python train.py --num_hidden_layers=23 --hidden_size=320 --num_attention_heads=10 --norm="rmsnorm" --positions="rope" --rope_theta=10000.0 --bias="none" --tie_word_embeddings=true --extras=["capped logits"] --init="normal" --init_std_o=0.00381 --init_std_up=0.0259 --learning_rate=0.0125 --beta1=0.9 --decay_fraction=0.71
Each number is 128 + 24 x the weight over its row's rms, rounded and kept within 0 to 255. Layers, rows and columns count from 0. Numbers have three digits each. The size before them is the row's rms in percent of the matrix's.

# layer 13 MLP gate, 1280x320, rms 0.108, rows 203-260, columns 240-319
099:151102118145135088106161080151151143165174115165099139155114114201136097146086108144102152131103160131112141102123136128173138098120091151128157155113186144159097147170081143147150156150147101122103131096143167134131109090141108106114186122
096:128124123099162091163129126108151126098078098085166113129149105145085152104114150153117141136089150163147124115181177160129142197096130149149130108077105128093110129130102140190137059120102136143144142125120114127156130144130143109164131130
110:137161105124089135103142102171139119115169164159141109099097120142169149117078098041115165120134119116122122132146108126141112147104129104145190137123135116126160119150104135115134144120140112134083134152150141119080147118155165128148101185
094:110136097121128123133136127097088117092087113116095079188118117134167171095126155133147114143162115137128145139111121128140153104146111137082153115186144142157166106135105075105100087144124127138131055124107131142140136118093136120117157146
110:133157094167106149126130135120143134115131138107152156125165108083109117116150089116110162091128139153157126132111128136070104105130157124132138121138143179102135116170090105111121103137091104140098135115153160098117143100128109163096141096
115:128117129139137139196111101138140123076109148133119122100179133139121157123115148143104099140135159122168129114123107124153132149148115122114125141143122152170117136126138157136119114147124116169100179127106148140114076217167113124142142087
099:162142118175148074165167105094172162110186146102149138098117153128156104157131120100098117143149136119115121133142135130169111125137123097130115129150125137137131155123079146144118107106095116171129144109163152123110123119161132136133106124
103:155102143160109137106102124118127170089102158137125104104172124134168115096147111110140140129104155102117103163137125118157108142158142152165090185141121118132158150132133120134140157113127119121166170134158126094117093123111123139134156109
100:111168103123135167133138142110135145109145156124145136176140101153139186173089138166149157143175140112144105127107174114170116147099152105112111118135108106124134122101124100159164182129090134150134140136159124185122121144143086124090110143
109:092133169127120131106131119142149157135124093142155135147103128176102166119132115136147123105138109118078102192081090099119126150112123054111132128162084120115140144113162172110119107133084102182103186139110150090109092113099172171174138160
099:126161171151115132165112096121184134151101125167140123129126103113110107179145140140131131156179105155112107148121147098134149165145156117164108099133112122134165092146126117140148095078175120121100160162131120102136153122122165121134117105
116:094130141133113137101160108088082151145074145115160140110118108133153156144115106071127089151115145111151133134127116095127125137123128160136117130167138072160151112125088149096133104090122135142115108104128164102136128143107161148104150129
107:155160116146156139140142119092140090172126110145196123109094131099147117120149137152135145117101113139139144120155104111146129124139150139102106128129114140146148132161101070141139077113097120105150121143117126138139137118110117130109110124
102:112131173142110154121116109100115141110138094118093095158151180163132127120070105154138133146133103117167078129127160114096112107139153122170125165204108076153114143120142089150069157127132142151133134130160089124145174116100137137125110089
097:101163116114112162139092131118117114114124122144101160157128134146157135129133146132117140155096169101109140139120117103133105098134125180097148110118134071166089117119125115105078116130149107125149132117173096118115126116092142120115147117
103:167137134135146101122093127139100137171118097125140166192170099120161098153169161142147136109105104101103127093135157144159135101150149149146084116136114132089136168136106117077139105156104091117133125119149118120138119161151104113109138095
099:116128163135129138110168123128108099100117081155106176119135103160141151147115131147112093130117106104132156084128180128141122099134104186127118129133096123135154133124157115143127110134122147122113126126141137154144103090128103124153121158
095:091087090096115083096125100083089151183117113120099090119172143147079118133102168174094129119118159169097146113112126142142117127131125161172139135120144099163123140077162101121114111119118130128123112135092138113116116160089140168109091129
101:141135117118122107103158122098158132125124116151134144104136115134140110147141149140136109127145134153096135162130181173170144128141149104140105113193171129129153090149106121106096155141088088136210121119126103176112144135106150106120139129
097:119130148091135110123167146119186106149135097133091130140140117130129158142157099111155131155113132152136110123170146140120092131099107118104136128209145105162117112101145108135135081115090101110119098116119099151160137095117157156092117130
090:114114114138111085136137120146141141131128155150122132105107120150138131157150120128127093110131147137091169172099113095143175103123152108136146124113170068106074118129104161122134096133111131178122144094159102101132107150124148161128113175
085:159141175141134117112086144133149120130143111124127168141120128087138085117158111096155133146114109137128096121080106147098150100089114141122117121132126112173146121099078125130199098139123142123147130122102111137131101153118138123097100094
105:122139151161151133100087109157118154150146128127116117148157115128116160132154179128104141143113170128144071148154121149135092126175111126129129144098132117147100181148154145138144113118127115173153136093153199102119135171155126090135137166
096:138131133178156111145123146104128115097135151151090141132161113111124110133142100126107135110160128129130143191156119110143120121098145133129134109099110125124131174163163134121150118189128115170157139095131149139125103164134127140129136156
099:133146139107120171178195114143139124164163111120083109119122108189140076150142117143120105125142133148166095114148143093095162152116162152137156142101111138113169080164089123099134133135112175150140152125114136101086166112129175141107136071
091:131142144082115144139123089097088141141122134106138143093101108104164150126150072137111098133085168142120150147147140133168118119133137142124143125114137156154108121112123126119126115086144126107149175143138145101166096169079106129057101148
096:132151127152105100091140149121084128137130160134163143144095163134136143117137125139125110147148133103114126128143075112133124118145145109148150101126123107121130152149080158113165120128132188115098088164113131129129170115082123154153170125
105:154119175113184148120091124145082138102128108108131123092145135159181130174113092158123127132110113100127113115134153167147106129115125173120147141148122098169089161160119153116146128139175147102180121111160072151135146150101166155164109137
110:128109114141119149061112046149132106115098144102155114133139052104137119137106120157100140098140096143127077163100102121124163121095178102072132165125115120124146134109175134148083135129117156145136146148120144147121137099112114113133105107
107:116107140126151108125141088079123113133071122186135163141134109117141127090149145120141179106130164125169124129122123177133143144086135108101124146124098120141139155134164102122175140122146134126165143150126132123120148105119137173161129136
094:126128107149130123134138178123130169152143152122130145047111101136124156129139131141088130121159173153156135092142109107124146163095138121079110160109139104105133128118137133158120146128125184185109157154146094121107142183126176150138150123
102:128110141129082121138094125143162127114130114137110145144111128130126129148108137176120137124134175104079124162100172126056142127124134129117150139153151113140140083118136120096106113086124041122130098144105143112101107149133139194143071129
113:131146121141114109121147119124122159133095131128151133075131108165128166160107174126132134165101104121095097161172136109151105104090103163133128141102128147124096122162109103113109101176103114151153155124141142155132116092135137120138118114
106:146089102113119102130142144142124130143142119136151118118141129124119096118134085133152140113158113116184132090138079134094175140122138138108164156146108108107142122106115194142080158169116090188115138148123078106151164156138098147114109174
093:108146161109100137073102126126117106094157123133096126148109115123144129112084107134107142131107158189163114133137113164150099146115122130134158065118118116133108174184158174104103132096142124158104124135100138104109166144136165152122125152
096:117135138170114122165144149134124124129125177128097130129158122145121162111150160086094112120156119157110196108118131107175070117117127140109157116115131125113134085127121108112141136092139082065158134130124147105138123135144160104138128098
111:120183172099080097146157126098152098127137166119180110155103147117110134117118134094129160141094101155098080176142139075125161084129132113116155096108155134111115180098106113088129116150134123136113132120092148133113130123160093109091122140
096:151133117112126160120097142164109136146135117157153160150116138114086135132102154171153151160151143096165153088154139130129103144156107099135170126138124163114119131093159134125066173103164172147153111108099119156138080120136156122184115138
098:077157146120178140114141114128093097104143106149133152135132075124112158112119119114121130128125131094108158131150159144104151095185142116094130123100109105154135108068097127111122107143126123123169118135126138100133135134123113172159090110
097:137122115144118127155136135125157106113158126117113130098088167175127093126127137136133131126135165155101101107161102081143120151110093126132139142107131121147135111157151091152113140120125151114101112078129128151089092116142095128097106103
108:113128131142065126124164151156127090109127164154093175117123110105114121108166079119138165169133079126088142086143166142100131119108120119151087129096133095149119107116153115084132140156137139064140110097111173102095123119132122081117143164
107:085129141180167096140138121103097128063191110151133152136153127163147114124148151150139115124143099168154123114130104124144091138153161151119072138154145156144116149135108116143103186086096123131137140140171130106114102172129118111148147137
099:105140122134129138136114113136110097116156118148115125097110138138078140116148160138150154132147122128112134136084057130135130115113124146071118120162147120139115096092164139145176112108086147135147114108128101130122109150135119107164094133
094:129084163119071113125108131147079117086161148146148145166137178121135124142127102156129095131148133174114139156142130138152160118124166170097137121123081084179111112128105125124159154080151128151131112100121108069108155146123138133167151083
100:144142141109163131116113056108149116122137158116138124156098170126143127100142171171164145131116165130117123120141150119136114116139108138126122110117119123121101112142126039111097160110123127140105140143139141176130116130163137143157120135
107:138158154103129146100147136167121183100092140172132120119139125167132140084110112120145114113100146100142087096142156084133148076102136110126103149093103114161094125119118122140124133106113149120142132109112119081139150150141112112107132153
098:151108116145159122086105136149166095093083114107143107097135133129120134103138147101120118125150134100103148143142115126106122118127156145117104102143116129125093116147127116112169141125152118132053088118133113097124097144125105140130110128
083:124091141124088138168129115158109137144105116134189101100152158152127120124177127107130180172114156121153130137107106155131138118140130053089107113142158129131145092097117051140149119109156115161130096154129172109121116106115162145153103119
101:149081128129158102108142147106169156117146110125157125114179140100135130114124109136134148079107162142125136110085127142139095107149111149130118148158148105147150105153143164131137131082177161106102078098151112134111180135124121123110106131
099:059121174154128119127117091149132139125134083102139115124103122142158152089135141113156150112084172136121136156112104131166095081097095139148124141152134127125147155088141142101143130129106129147091140090135130129119143129145124140143142126
099:118102081196134113065106122144138120167111084136130126164120110136139104115136164149093089182132089121107111107133114158109147131116153139138156150117172112150189116140157132172108114173110114124165149132113110074074142116162136137136125155
096:134127151159134117133120137088087122099127110115128143143162101129132115160126148118086141126123161155157123134130096115145138087133120077136129157107117113124111154127104179116096132085116098116121081093110075133114157124136131155140137137
095:118086158103111096122130124176118132139106127134159085167124151148110138094141153122131127139074142123148146141123134118137139117111144147119145112117143135142115151119099109150106113138134137150127122127095113144122090135123115140156125090
103:158102141113118102136121119110171124141096115157131102124123127118125138133160081106110127126148132154146104151173186139133155145126127074156135103153161116121144110152115172132123100139127133168124099115127110158120147120128109128133087070
097:133107126067165155115152139195132121104107125126145122133111181132134129095110151103157099143107144132153125113128137139112123113150158118115166174134090123086127054096152125107125144128113152135134139151132132133135104142120129152104116127
112:172106113131111153146126126145141125132130110112155088101087162137128143102158101121129161047124134142117129109082181107157139173152124122117126092108095123082122095075129131138163098144114149149158134126118121186136100109095123126137116079
093:117095082127118113109137122099122113178141126104170143180134155116122132144134148107136115092144139129112140156148176120149100165135110048150100152141133133121129104131180139159103137137095140081143100108137144129154147115166094097121130133
095:115146155161140132139102117120111097103165152093109089136124136142131164090110095103082148163129124110104165111130178079155111145164120136133129117089129091139140098107118175133161140141138127127131120110115140136097136122117165128137158105
# layer 13 MLP up, 1280x320, rms 0.114, rows 203-260, columns 240-319
108:135170120089125158124152151120093139122119102121115137158105154099091146102167107129135128101119168154129111102145098165169139131112110116131090100113119113137149133157115087132111141093129150126099106095144177133108121149103125130160105136
096:099098118100112156085116127127121119119126128176107131119082150111102123111135119087117142153141147106096093142153105088111123107148094133103074147138129100160110123158165125118115175109120085142149158122178091121093144153116092132136127087
104:118096163127134126159141142135110125172131109084114141125155102127116119166117129156107084118140138145117153188139156122118138137127160151137130140130118128136094095154144133076129149142169092110114144109109068125105154137130108159116150108
093:155099149151077101115130127082108131137109139122116115147116110111136089116101132133135150098134104156121122121105132104133118118118139090117104071142092129142144156118145152093145101120104093088119107112154093104115132173130090147163172130
110:153112113089119132101103147153128166140142097138133130151139147114136160090119120162139142099183151093148144131121106143117159110132129132150157133152144141108169150106121158137136147120127108143108108094103166149140069133130142098138102127
101:122123100159095096108141120111139120144128150160143132111155128165158153089166180123121127134123098123103165137114167104140108081098129115181143091137118129133142132134097133160132095103143165099093119122174142128157107118143116100108162153
099:076133124124121115132141141119168135121177119129158159157098089107140111168127113154150131113122149129125100182139104099167075195117143128118111139116123130181110145167130141158108136126100137105146127124102117135138138158114099133116106117
102:111125103127145153079139149129085083161122118118136144153135086136119139156084113139133147153100123122142153161121157157143133127107159094137170129121170073160188136133116059163131155113153119141108129118160118097118110115099146143155141123
103:096130131130152191119138132171066109140155133098116131144143120135154085123136100114134141095130120097140134167150124135146131127120103137120092112106128119137169102116149184126118118149164146145115089136122127091100138137127165113126137146
107:109146123105100139113145179109114172132126103087149131115143090130162144103103119127128188106125108130110126078156154121176146167125091134133134125124109154088130101122171066118133118100147095096115097156113094136131127136135123095124134093
100:082123095131093141125143113150097124141102140152121146118135133108134148121118125091113123136142157141067114144109139157145127103148128125109106127106145129080123128136099132140133161106117149134071075143104145148171087124092091131133096145
112:149111121122091137135173180125101085127147107148115163144099138138130117142143137155119135135097150136083151126136133140131124140114151142129112109117122123121124118098142165146101100114179135156086132154127126104117141189123096119152154099
108:099106118123133109110126138078128205129095093143115070099154131139116100136115164147118124172117148115114113127157101126166099132143126130118138107169115112097107106169108168131129149117099114098141136093093121127138127158187135102087093109
095:118177150110102105132118123116099118152123117200117151118155138106141116113114105132084122108155101095121142075136143128183133098082162116132113162137121125128112166124142112129097085166093141134117131143128112070147149118131109138138138188
094:127115097096152142130136151152125141108132123095143080102136130075127094168144135129128111155100121163123131166140082178142143121152124148113130129129115141107103103105120151107101145092133097150140151090126105083103143125114153134123108116
110:161152096138123103172134093112119141131142096140109115179148108122133111131115110172097119096155106134110100125101122133106116139120131111119160076136120183154146107090149082128074132138148156066103149097105138114109134109152126132122121165
093:122157105156107106123120113148139194157133098142096129165165112103107117078116089107162153101132157147135131132147129143130180099113149115117146139114144081164140165107124162124116142155130067105135130153126146156114132146098108128123092120
096:142078115156136093150111163095132149069116143125153133146118130144126137125150125125139134123132144103107150138155131137145141133165106118187103137137111087184153146084105095120142116117103138086124120127110130139121181075129128125134150129
100:078156124120149150156115115122184127144093115115108159136128151105090114179108142188172138134147164131107173141148158138105124162145117127139145139151111099133121137115129152112136152105118113111121139099103141149103169134106143141154121154
105:154139153098096128130132137107137103113095101132097156119162095127135138117167108148103167149138145120087108090168141086114144123138117142150121138197141140173111158130082114077149120116129110125137114139120119121057138094174133137141141124
093:160103124152127087111089132120113139151100115116084156117110112121112118119122126094132125143076116152089144163121110133100136135117115143176127118123093142127115120119085112113095125114094129131149154144117131132097130165109146142152085125
086:079152132141120116141159124165126146123119112141131106101128113124116136117144081104089092141157151126114142106102122101086158127142113170133115160154168161124093125116113148130112104114113117141115127165164109175098116112164122146098141211
109:150172095069175149119132085186151098141148085134061123156116098157108121153180099146189101142101148131107128117175163090132084133162113152143154125148157159144123104120132132125166145091105112117108143105141129126108106136144133154120150170
107:163142135142149093099152145146095147100135117113162110099143129107142108128108119135141116138131132181152136103098155107119130112112153127129138169118146153161080162116092147104205158129169144136119129142129131128113115120161123146105164173
100:146124094089119065092142164136118142106126107166155098136096172146122156117144109101110096144099122161123165144141149140166140127185128150130068150118131148111135103132131124134133098083092102162111099129127131129138094181117171118161123095
102:143139128115118096105101151195122125099108143158160152162119114131128084136121189096115155133173075156181142132171170091168143140129149080153145114125139102182171131117138071117118108147113096101142085119141113125104148106166150121088150126
097:096116156139118116107157139144114154110116135134104118133167105144088073108114155158159097120113108089128088160166104153078127122126126111095091190098094119136145158098146135134128140107143116116142163136097144099134074103113094135099151125
102:129183121141104172129137120130174094094121155154131119138120151131137156093106122135132158107152115104137129119137072134178169122186136120146130158146149116182149105156101146115113101117117143135097175110136150149120130128117136117154162099
105:091118109091137134124129152125129137096153140107120156148119108152172117117127098096075099144110106104152090140119154109131144083102098143186116170125139094087143110117120107151140133132103101113139135136148120136153128134140170129126127146
104:154095181109111102156134107116125108157090133130113118145151113133148142100132120168087100143114141119156168132160145086095151136115102140147111079101171173144137135147107113104083127105161140129088111160155157152138140131158124117117160115
090:107139133131135128107124113130100085093124123125097123116141074113120112141096114118138121136127136125121144146170169100093138150144115109133147111125102148132103160146122120073127118128129130124104085152170121155115156137134112092142144124
109:158156095124132123110118152110093145135155130114131134119129132101131143114136102113107088138113153143090154125115110147139082132104089093135135165080078132135125071110107125117125093149100131121143076100167099128126101122117154137138132138
107:137147117150125103159105117174162134105116148140101115158120138166138115139128107153161110155144131148127118114118170155162178149139126111128180110080109175114093160094122125130161119108142184123039110117131164148064119149118128120102122157
105:126185139090137143127139132135143166125099107143171130136115124085163141144115109153078140145080113129110150099135131157113131111131110126073116153119129125168098136085126118124131107140146151083131133121131163150122120138163140108136118156
088:113113116143159162133114142086150129116152155096088167154123165122100131179120075090135100114147152129114110140110142134145073120099129167115110135153127097124098151103110107148145139142117143157130070117107137129130120122159143138086083100
100:097131087143187130142101122092127147149105134131124092162156174129103120130130101137121126136116122187125139117096144100136126141124132112127159102181107082131140122084117126110143142080107141119117154135152117162138161113131127154147146108
108:115133107140163136122088143169144133147142115117161116125164160130125176132129125151136132151123115132113163133124129096159150151156116117105142061110162136113106132102115114174175108156126142129099147101135168124122140151192133088158115123
098:133145160154110136153129097112130109148138080078127157153104067126119127112139129102154147142147095089124103136096131163167118165119161090165106096170106096096127171152122146116124064134100162121091161119110153125097143132099114118116147120
098:118133120154143138132125087126132118102127157130141129138056108162085098112105113088124160108099118097158164164132160127115123159129152149105126110147077165139141110126113086102154105112119124156148125074094112128140123133131124090142141113
100:112145171091168150163092140107156135098120146133114116126077156105136152118123164125143119117137131137176128141118152159155165086145116136155097145136058175108108128149094161159153150111147114171094122142089150101099117131104179155144095106
105:126160113122141155137127132142102104115124142098103132158108134120152113120140141122094127096123075116151109153110129120103098139127087132165126138105107118143102139148120172143145109103116136157103120105125160164175125125147135118128080135
105:087132092117139122125109158117141127143130093104132091163130135153146106096153148125141151152173148121093140144150135202139137098170170143154100103111127111116146095132141142123132149096128143158158140097116119108094175157117136124111085102
105:095110058101137121160142110177131130139136114090121161147104139119106138132169130157110134132136145151127118177112151155181133102154112133113137141146114122118104073135132112162111059078124130090122099141119127141160130105139115161130141125
088:135138151132149105114120122134088100126217133125139116135158076124157161130193122112153134101151133164113109098148131072132168087158134136113097134113144169112152132077109130147106142185139102140164122101100110132132133092115115096075112149
101:114114123145127099158153122138160121129121100100124086144118116145143104106130174132136133168109122106129163128148160090178131109132128154166173091116126164133126119103146146125145091137162049132164068108108071116131131112110111120071113135
103:149154155133136157117136129138107124115159139115127126164122132107131113142164131105147144111097125126159128114096166131131122128124115122126093119119151113130155148114078185118147114129146121129139138151126126152143164117146102117122129122
099:119147109150125140127126110140093113142122146124111181136119114127127118155146126096088139103116134119116122124135129135117138126149170149171126122111102119118121132159138077150135141109127172178163162133076134093099146156126114128132113158
084:163132094102097087146102134141089154140121110149138123071116132147116152112130131119097174152148129115157113149130166169134128098124125091112134130112150161107130129154167071150117144125142146141132133136101152130138096118114126126153117119
103:117122142137112107095178107148117113086114130102147149143128117122114120172139135100141118143122110105140157154107154141096109161119085136129118079114083114128104131100090169179150149068051081116125117119172086100082154132116163141130127093
096:159124138109082102115114109107139141134136134106127142158159098101128111171125138105098137127168100121147168120114100129119096127174154063095126099064095106119099093149139137125171126119121158123091105117158174129103096129128111143125111155
098:162144098117150109074113112052111094116158085127156099166103114133105129102118133160103126151147103164141159114118104113151118105089187163138121132086093120096103068067110125125136130163123151151112111102167123140156138134142116154141154133
100:146171094115091125162130143141120114155139091098126107110094127167101130118114136136121144121120147154131117156098106125184095133135126164156103097111117114121144087133151122123146138124115162117137137155084107127109099138126169110114123130
104:100140177150087143125110079134130109115103147103160126146120070119129112123122091082161152152161129120102152155120161152131117185106113124109153123110123111139129134125202135133123164114161125118151127154158103127098146115155154124106130115
098:127123124105138132137145109162102118136117116100075133130137100148147147154065136115123105104122092109132126113111084129095125120128140155110132137114124143133140131148131123103155198165118125138154147174126177127122111118044159085117112133
100:130134115149097116093101141122132177145109145120150124084126109127157144125147118154128098106110109146122104107179111084142140119165091169164095122156121114109153089114133115116122117102172142097140135137095124102140108127128132138148165137
098:144131071141102138134171099146129130137133138129146109060109146140144111139175170129152081078126161152130143114098153101178139131144107116125087152109126137149094131128086076089117109107133116130136099147138100131133120137146089135152137128
095:150118123102156106105133110127126144106105134137143140137151152116122140132139115129146131129163104141139173076163126108114145153146131127091135174130112122150117153174156129175130152077092149160154171089131089160137126101143161177121128164
097:122166122080166152119117114126118170139108118128103172110095120172141122140164086112165149133122159089107141163129158173156137162172142122139113119149148144139171089133103147154109120148105152143089095071156163120123152090140139154119118146
# layer 13 MLP down (transposed), 1280x320, rms 0.054, rows 203-259, columns 240-319
100:140151115115099166122136125095125155132126130116113143112118157069118131141126167164145168161120144185181077128141123081161130097089122093131114151120130100123138141131116108166143113129132122108149096176128124128133133192154118145157155160
093:114102149132117108144109082142100159101123167121114139106127135106157109143135078189121121170152151118115162120079103116133104085161079136111119126137145130175170141157184114078115122121107132158094091128158098118130130127127129116133152198
099:131131131105120130149138156137152171106144125137124147130108100118098146098115147106107119143086091096151154144127129167093137145088191092132145128093082145115132108113108139110143125123100091140129112125114132121148138138160102100165127102
104:147143114115143091131085196096167102169156109057086101141131119097120104083128120149125122112112108106104144095106149134119158124128127114175126095112096101153145126111163137148137178095117152131111132126157104136158157132125163089133174131
105:147153095138152127163163131113135105131153131128159158154159165108084098106091100104122089102162133107143152133099093083104133085121145118120067130117131165109155138164114149143119135121138132092103144103142111076143143105110122101119123096
114:071137151150114134086111148123172091110090136144187112150122194120098109122131120089131094118129128155139114116117137119111122158104115135124100147158119094089140096143155117128142131123107065104167129110138152135124115094136123124115141131
099:160119111110127136094163131105162105122113102139104161104123093113098113171109122136088139162115109107134134134158107106125107148089134152122137159135101120136111107113178138134119115151126169125127198103115132112133127114130106130109129109
097:173136126119069144073078095118128111111151137145162131173127154118160108134150151129134151148087112114107130140182113151168142154118142148105100138139132146140107129131144067051118112140142164111080118078111161150100138140090129131105137134
101:151154108106117117086095148152112118116135140111106140116084123112134148160098127104131136136125109142098132102119144150152108147144156171128102135135094112129143137159235134157153104151160143113111151146097136097128153123104111080124095127
109:106119118113166122167122111117109144134126131120037120113102135123148116088147109155129141125138128126114147098167142179134123164105135124133181156145124145102143155152139088133127138119127112089091095118096128138120098118150123142116135100
093:152060140128123161167124153128091100105145135121132146103172106123161116180144111103128151111116134130158135088115131178118138085151124142127102091124126084170147119130140113104124152170143130137136111150124112147126134094128154129110160095
108:128112119121168137132162130122144159133141133131110166143161114173099092138121142139100101133163125087163143129145121157151161138085124117101160138098103178116080113112119138130122082131123154081154129107159080103147125140101102133144139116
102:127123133116092141122182145107102133113126171092100125114104097068162102138132138095147153110080148144143125095090117122112113181106109131129126132138081142133137141180120113115122149128125118114083139121153133142144133126086139160163150140
100:156154119118140089163137165130151144114147140152111070107111135114142144176134131110154122112140154156125086107142164112100173132132167152110101105153138156125128109125113134114124071122144131125137139116101134103139150112129112132167162113
099:087111185160115140165127140106168118109100157141117117110121123098175126148107125148109158105112136062125114181103104109128133110127119123148125090148111170074146117146150103120107148113132155107127128114148158123141154086095116058120150153
101:109105112131115150155122124143133077131133119125154120139089110140087138124117110134158142133117144148136096164104093121133147148157099174116140121096193117112122140143134147149120118095154101143097129156147147118141144132120166164131165149
096:136152114128138134139124122104090134087156121145108073164194171139168118122128115121163137067163141123112113085099167143132098129114112147138110146146108145131167140154112204094121162155119109100117083159097143121159132094142137184117144123
092:151144100106086132110123125119147165109082130066112094127126115094168130134138122174139137161093149142125135142111154089148119182119103147137144109131161127118091150136122136133163162110117106090119108125146079130124149117112124147101167117
098:090180122134098148107148110105156092119149144127123125142135093145162095124120175086180123120157156160127138122087169133124111176090143127120090109165137103113166084088101137137075159137109115148132143156149171125121115130145110119122133134
109:120196106132120115104128129104151118122154083139105129114147105136151111140130121104144155109144157150116155133112162146120124159140193137137151144087120126150120113109116143168157113127098098114141168121116144146143114099155117118136195126
093:133173156128131113133088107110121145163116134146127101093137160143105104100122101177141150163111093137134157135141093129139118183126104117127145148143068181133129158142105104131126151126090124133133108101122088134123117122112124112139122104
087:117079129188169150125150116156104164123182142201124113167099140121133143112147110102086140162157107116144112147104108137139126139092119102097117122115145103117158119098134109092157157152126143129123148139139143100146114108122107166106138165
104:153118092092118125112154124111108113148108173126155176147138078122190126131134139122107116143126151139183099136136111105136102139119181118116145112066110124132145148132110136133133082075153157145123135099158075116088114103138108115140138141
098:086131151116097152115123126109110167092132142136111171128135102149117143130166109156148110144112065142132130082099182096159156132160133093123108162157103128122110118126108156123145164171122100123130127098133113126158169082120106147107158136
096:090077100140124106155142121179127107131134134149105143118141090133154174126080087151098133097122101115122133161137129124115152180115096130137167098175165143112105119118110113143143116120116178114098106127095103136145142107151091133108162170
093:159104127127132117155138129122138130129158110145118114085150124114096094126076139124078090148129157088113144132107108113111123159169127148141089096133096204114120117149117139153144142122113120169175146118104096106138096148126116125136121095
096:116131151128110098135117144083136117137135171097136161151137156160073118147109138115134086158149112148146130127148119143097150101116135150111135157096121110173119132154110122124135150108119114101071122119142129118123158109112115171110144135
104:185098120122159083135126123159107100116127126099169114138139140134126138104165156137142074147118104131137134166130122122153155139141126110111141164149182112141141134080098155116120138148105152105128149105103118133133192120134151120120118062
106:102164171167127135132144121115114109125127086122068111117126114129133118128140115058123127156157099129154124140161117120153132136131086146168091134112174166121092121119144146141117082108124135121179093141101116119173119124088117094159121110
106:099138155128103108156190115101118097174127122138110147154094165159137109121128140108146123089144100120113129138136168126148088118165092084134145135113103184179119140141156203133151106156144135115159142152088151150133074086104103109148128132
102:155117154100101105151145129138110105097109080111089141101135119134130118131114158125119138092130131143109104133130145115113157133131132127128124091134098111091147160148133140086116102129122118146182128128106148128159065148107162172108132094
102:129123134170134213153122127158167125179118129136099128111162064109162107153116130132146087112109132169127129126094112134143102116160128111142113116118098123134097167102107149134117148126131181137137149147134144104158117125123135143112133134
101:173087109124110157134117183150104190115160120110145130159137097121146061114173109152156170152120109127147111141144100178123126125132146136084110140102108128133097143096096103123135115123113124109120110121139150105113104146169118128097137114
106:132120089144156166136187095150148129092145135147157129130095131129192121111140137115109105118100155147157169084119164140083127065090119175091098122101141126154133102133116111145130130131147204129119158117079153132116104135132147138183132184
090:130118115117145116098133151161149112178128124126122130143117166137136145077120134116177101140133089146137124151101133169138142147153183082126146132096123146126137160167176151142131109175151135105093100115136162122144134140099085141132115118
101:139146109112109157153095123130118134155141107124085151163146107118145160123151070157139163080099098124121122139137140125182127111140132166116121154137125147143109130142100127193155137103124110089149156119110120146121113079136132105145096115
105:157120142104162138142113181110097141087156148153110119100111154108120110106161145106120125104155162119128114123128125131171099124107138124131093107086128154115156097142108124143132138143097141134149132111128095161059117108111158118140129099
100:143092103102101115143091141124130118141187157170118119098140144148146130126169137126137095126099109142113128129141147149175121163135160099146117136129113119116135106125124110099149139138107130129135108149144130101103114115073144160133122156
094:165105116168090153128116128103139096074125128081095150125101083146131143143123106078087095126112111160144155139106174102189113148098130188113109078129089161111138104114103159112157127143101132135111142148121129162160134128089125127166090123
097:126129169121142186141088112101116157114167122151129140116154114098135126139098089106139097147116144151151118100116179144131118118125095154131140129114101126100154141139139147155109097178148132100096125097137142130084190095090114129134147142
103:107120146170108108120154103114118167150131098158131089125121185144143074205151176095100131138139083149152093114133118102169089125125136131164140093128116105178090092140173152144158133113158110146095168161134135145118094157124113108131131181
100:114103111160140145091095095111105135132110141131120156142135118117139143129110165138113138129137095161121081138112125170111133123099120122122158104146145157109134164157123095145111121062163176105111078107143148103112122119159145113120138165
102:116113116169132117115106097152104123116167084111147140118094106119128131106115133124103103109157115111137140147144142126139174123124110136073160122116084149144127154106130170161136168158090165120165112137123141168104084144109130165180127119
090:126087133102101158103128163129136100126129117119161110109137138158122144145151134126138108107133101132141095128157155127192191101111131106152144103143152157126083109099130155132147101133103111169117113079170139121157139167130132101122106115
096:120154131112097121085112103140164096149109137122086109137111144150150093160186158107146153150106130129083142098126106151110107129137116175148144140134135166153151107143107143117146126168103104159118161129166093123132104140105121112127175164
106:137139126119125105103080149075156125095141138146149131114141130113107092149094093156154142107109111085164105094155109102119130114140095131119113115132157130164062112172131182141109148148140136121127145115108128069093171130134109072127104090
097:147084141096150133175135110113152120066105151116125140139140118117115139119108083112132151151137138107146102134128140148121184176143138093131169123127166148165134111138156152180097125123137146075141097095136121118121122122122141137165130150
086:153168090097135095088159150120129130103093101147119154132178084124152120139138139122096123138104090145112115146100120121107092122153155128157165162145119116086114114137122124135198134102169145144121143167154117118122147110155106087104100091
098:132149152111138129139167125111162144146114108125111085125151128140134073128120157106138129136132097097101115099093133187097113073132125139129092121116080049139150162121161093125137104087123151152113102124141147156098149111099165120122143107
102:100146153085135111107119144116116145104162101120159156118150107118144118165103093157080141111162132105103144090139155116122152079135136136107115108149087100159105131145129122121132131161106136138136146134120087097121128132104148172144141123
093:156091127136171117124102117106178128133135118146138109120112116119130133158123145118171128143110123080107160091123163133115156126138110200131102097118113117134125162127147148126099119099137098106128155154101137113195167119099102133143129112
097:140137120128168099130146147142134114177168159095150123124119137167180122125128124134117152077106136135109132112146134143128128139100098116122112108118089137140148134111084125112148082111144142163164183107089103122162092125098122127122078134
106:151151125107111133097152098126139124094125106158098148130129112084149127135180125153104145131146107121123123132156130121143139100120108088170129151113117127083128130088137131113081102110112115114123132143132127103103120174156165128113128125
102:106129133105141094108108150160150139105107158128112152154099133123134171127131127096098118128133117119137142133133134126109159125134137173163165087149106148191104152103125126135115175107161079123134139135092120162147104115106153138137116164
098:137111135144124122127101146145127121137125116102146129129151135110178172124170157080132147147105124144077122112092151108119108090143151149172146113118127099154124155082136132126128087129100100119139122140186073130121083148126147111160130133
112:150138163118119165172097114095135114094099104065119117125144147139099120099123148137120135101114121130101167188097137156124144126095168136111125153115080117106140060130166105103148092148134123160129129159150160137106152107134129116089156127
094:165123133140123135134159149116102109151131123148111116119124168181139166137127119117185146141109111115154179118157140096106092102134137125147111150141108129194157136148119140110139124185116149098114113130160135104140160112136086115138128131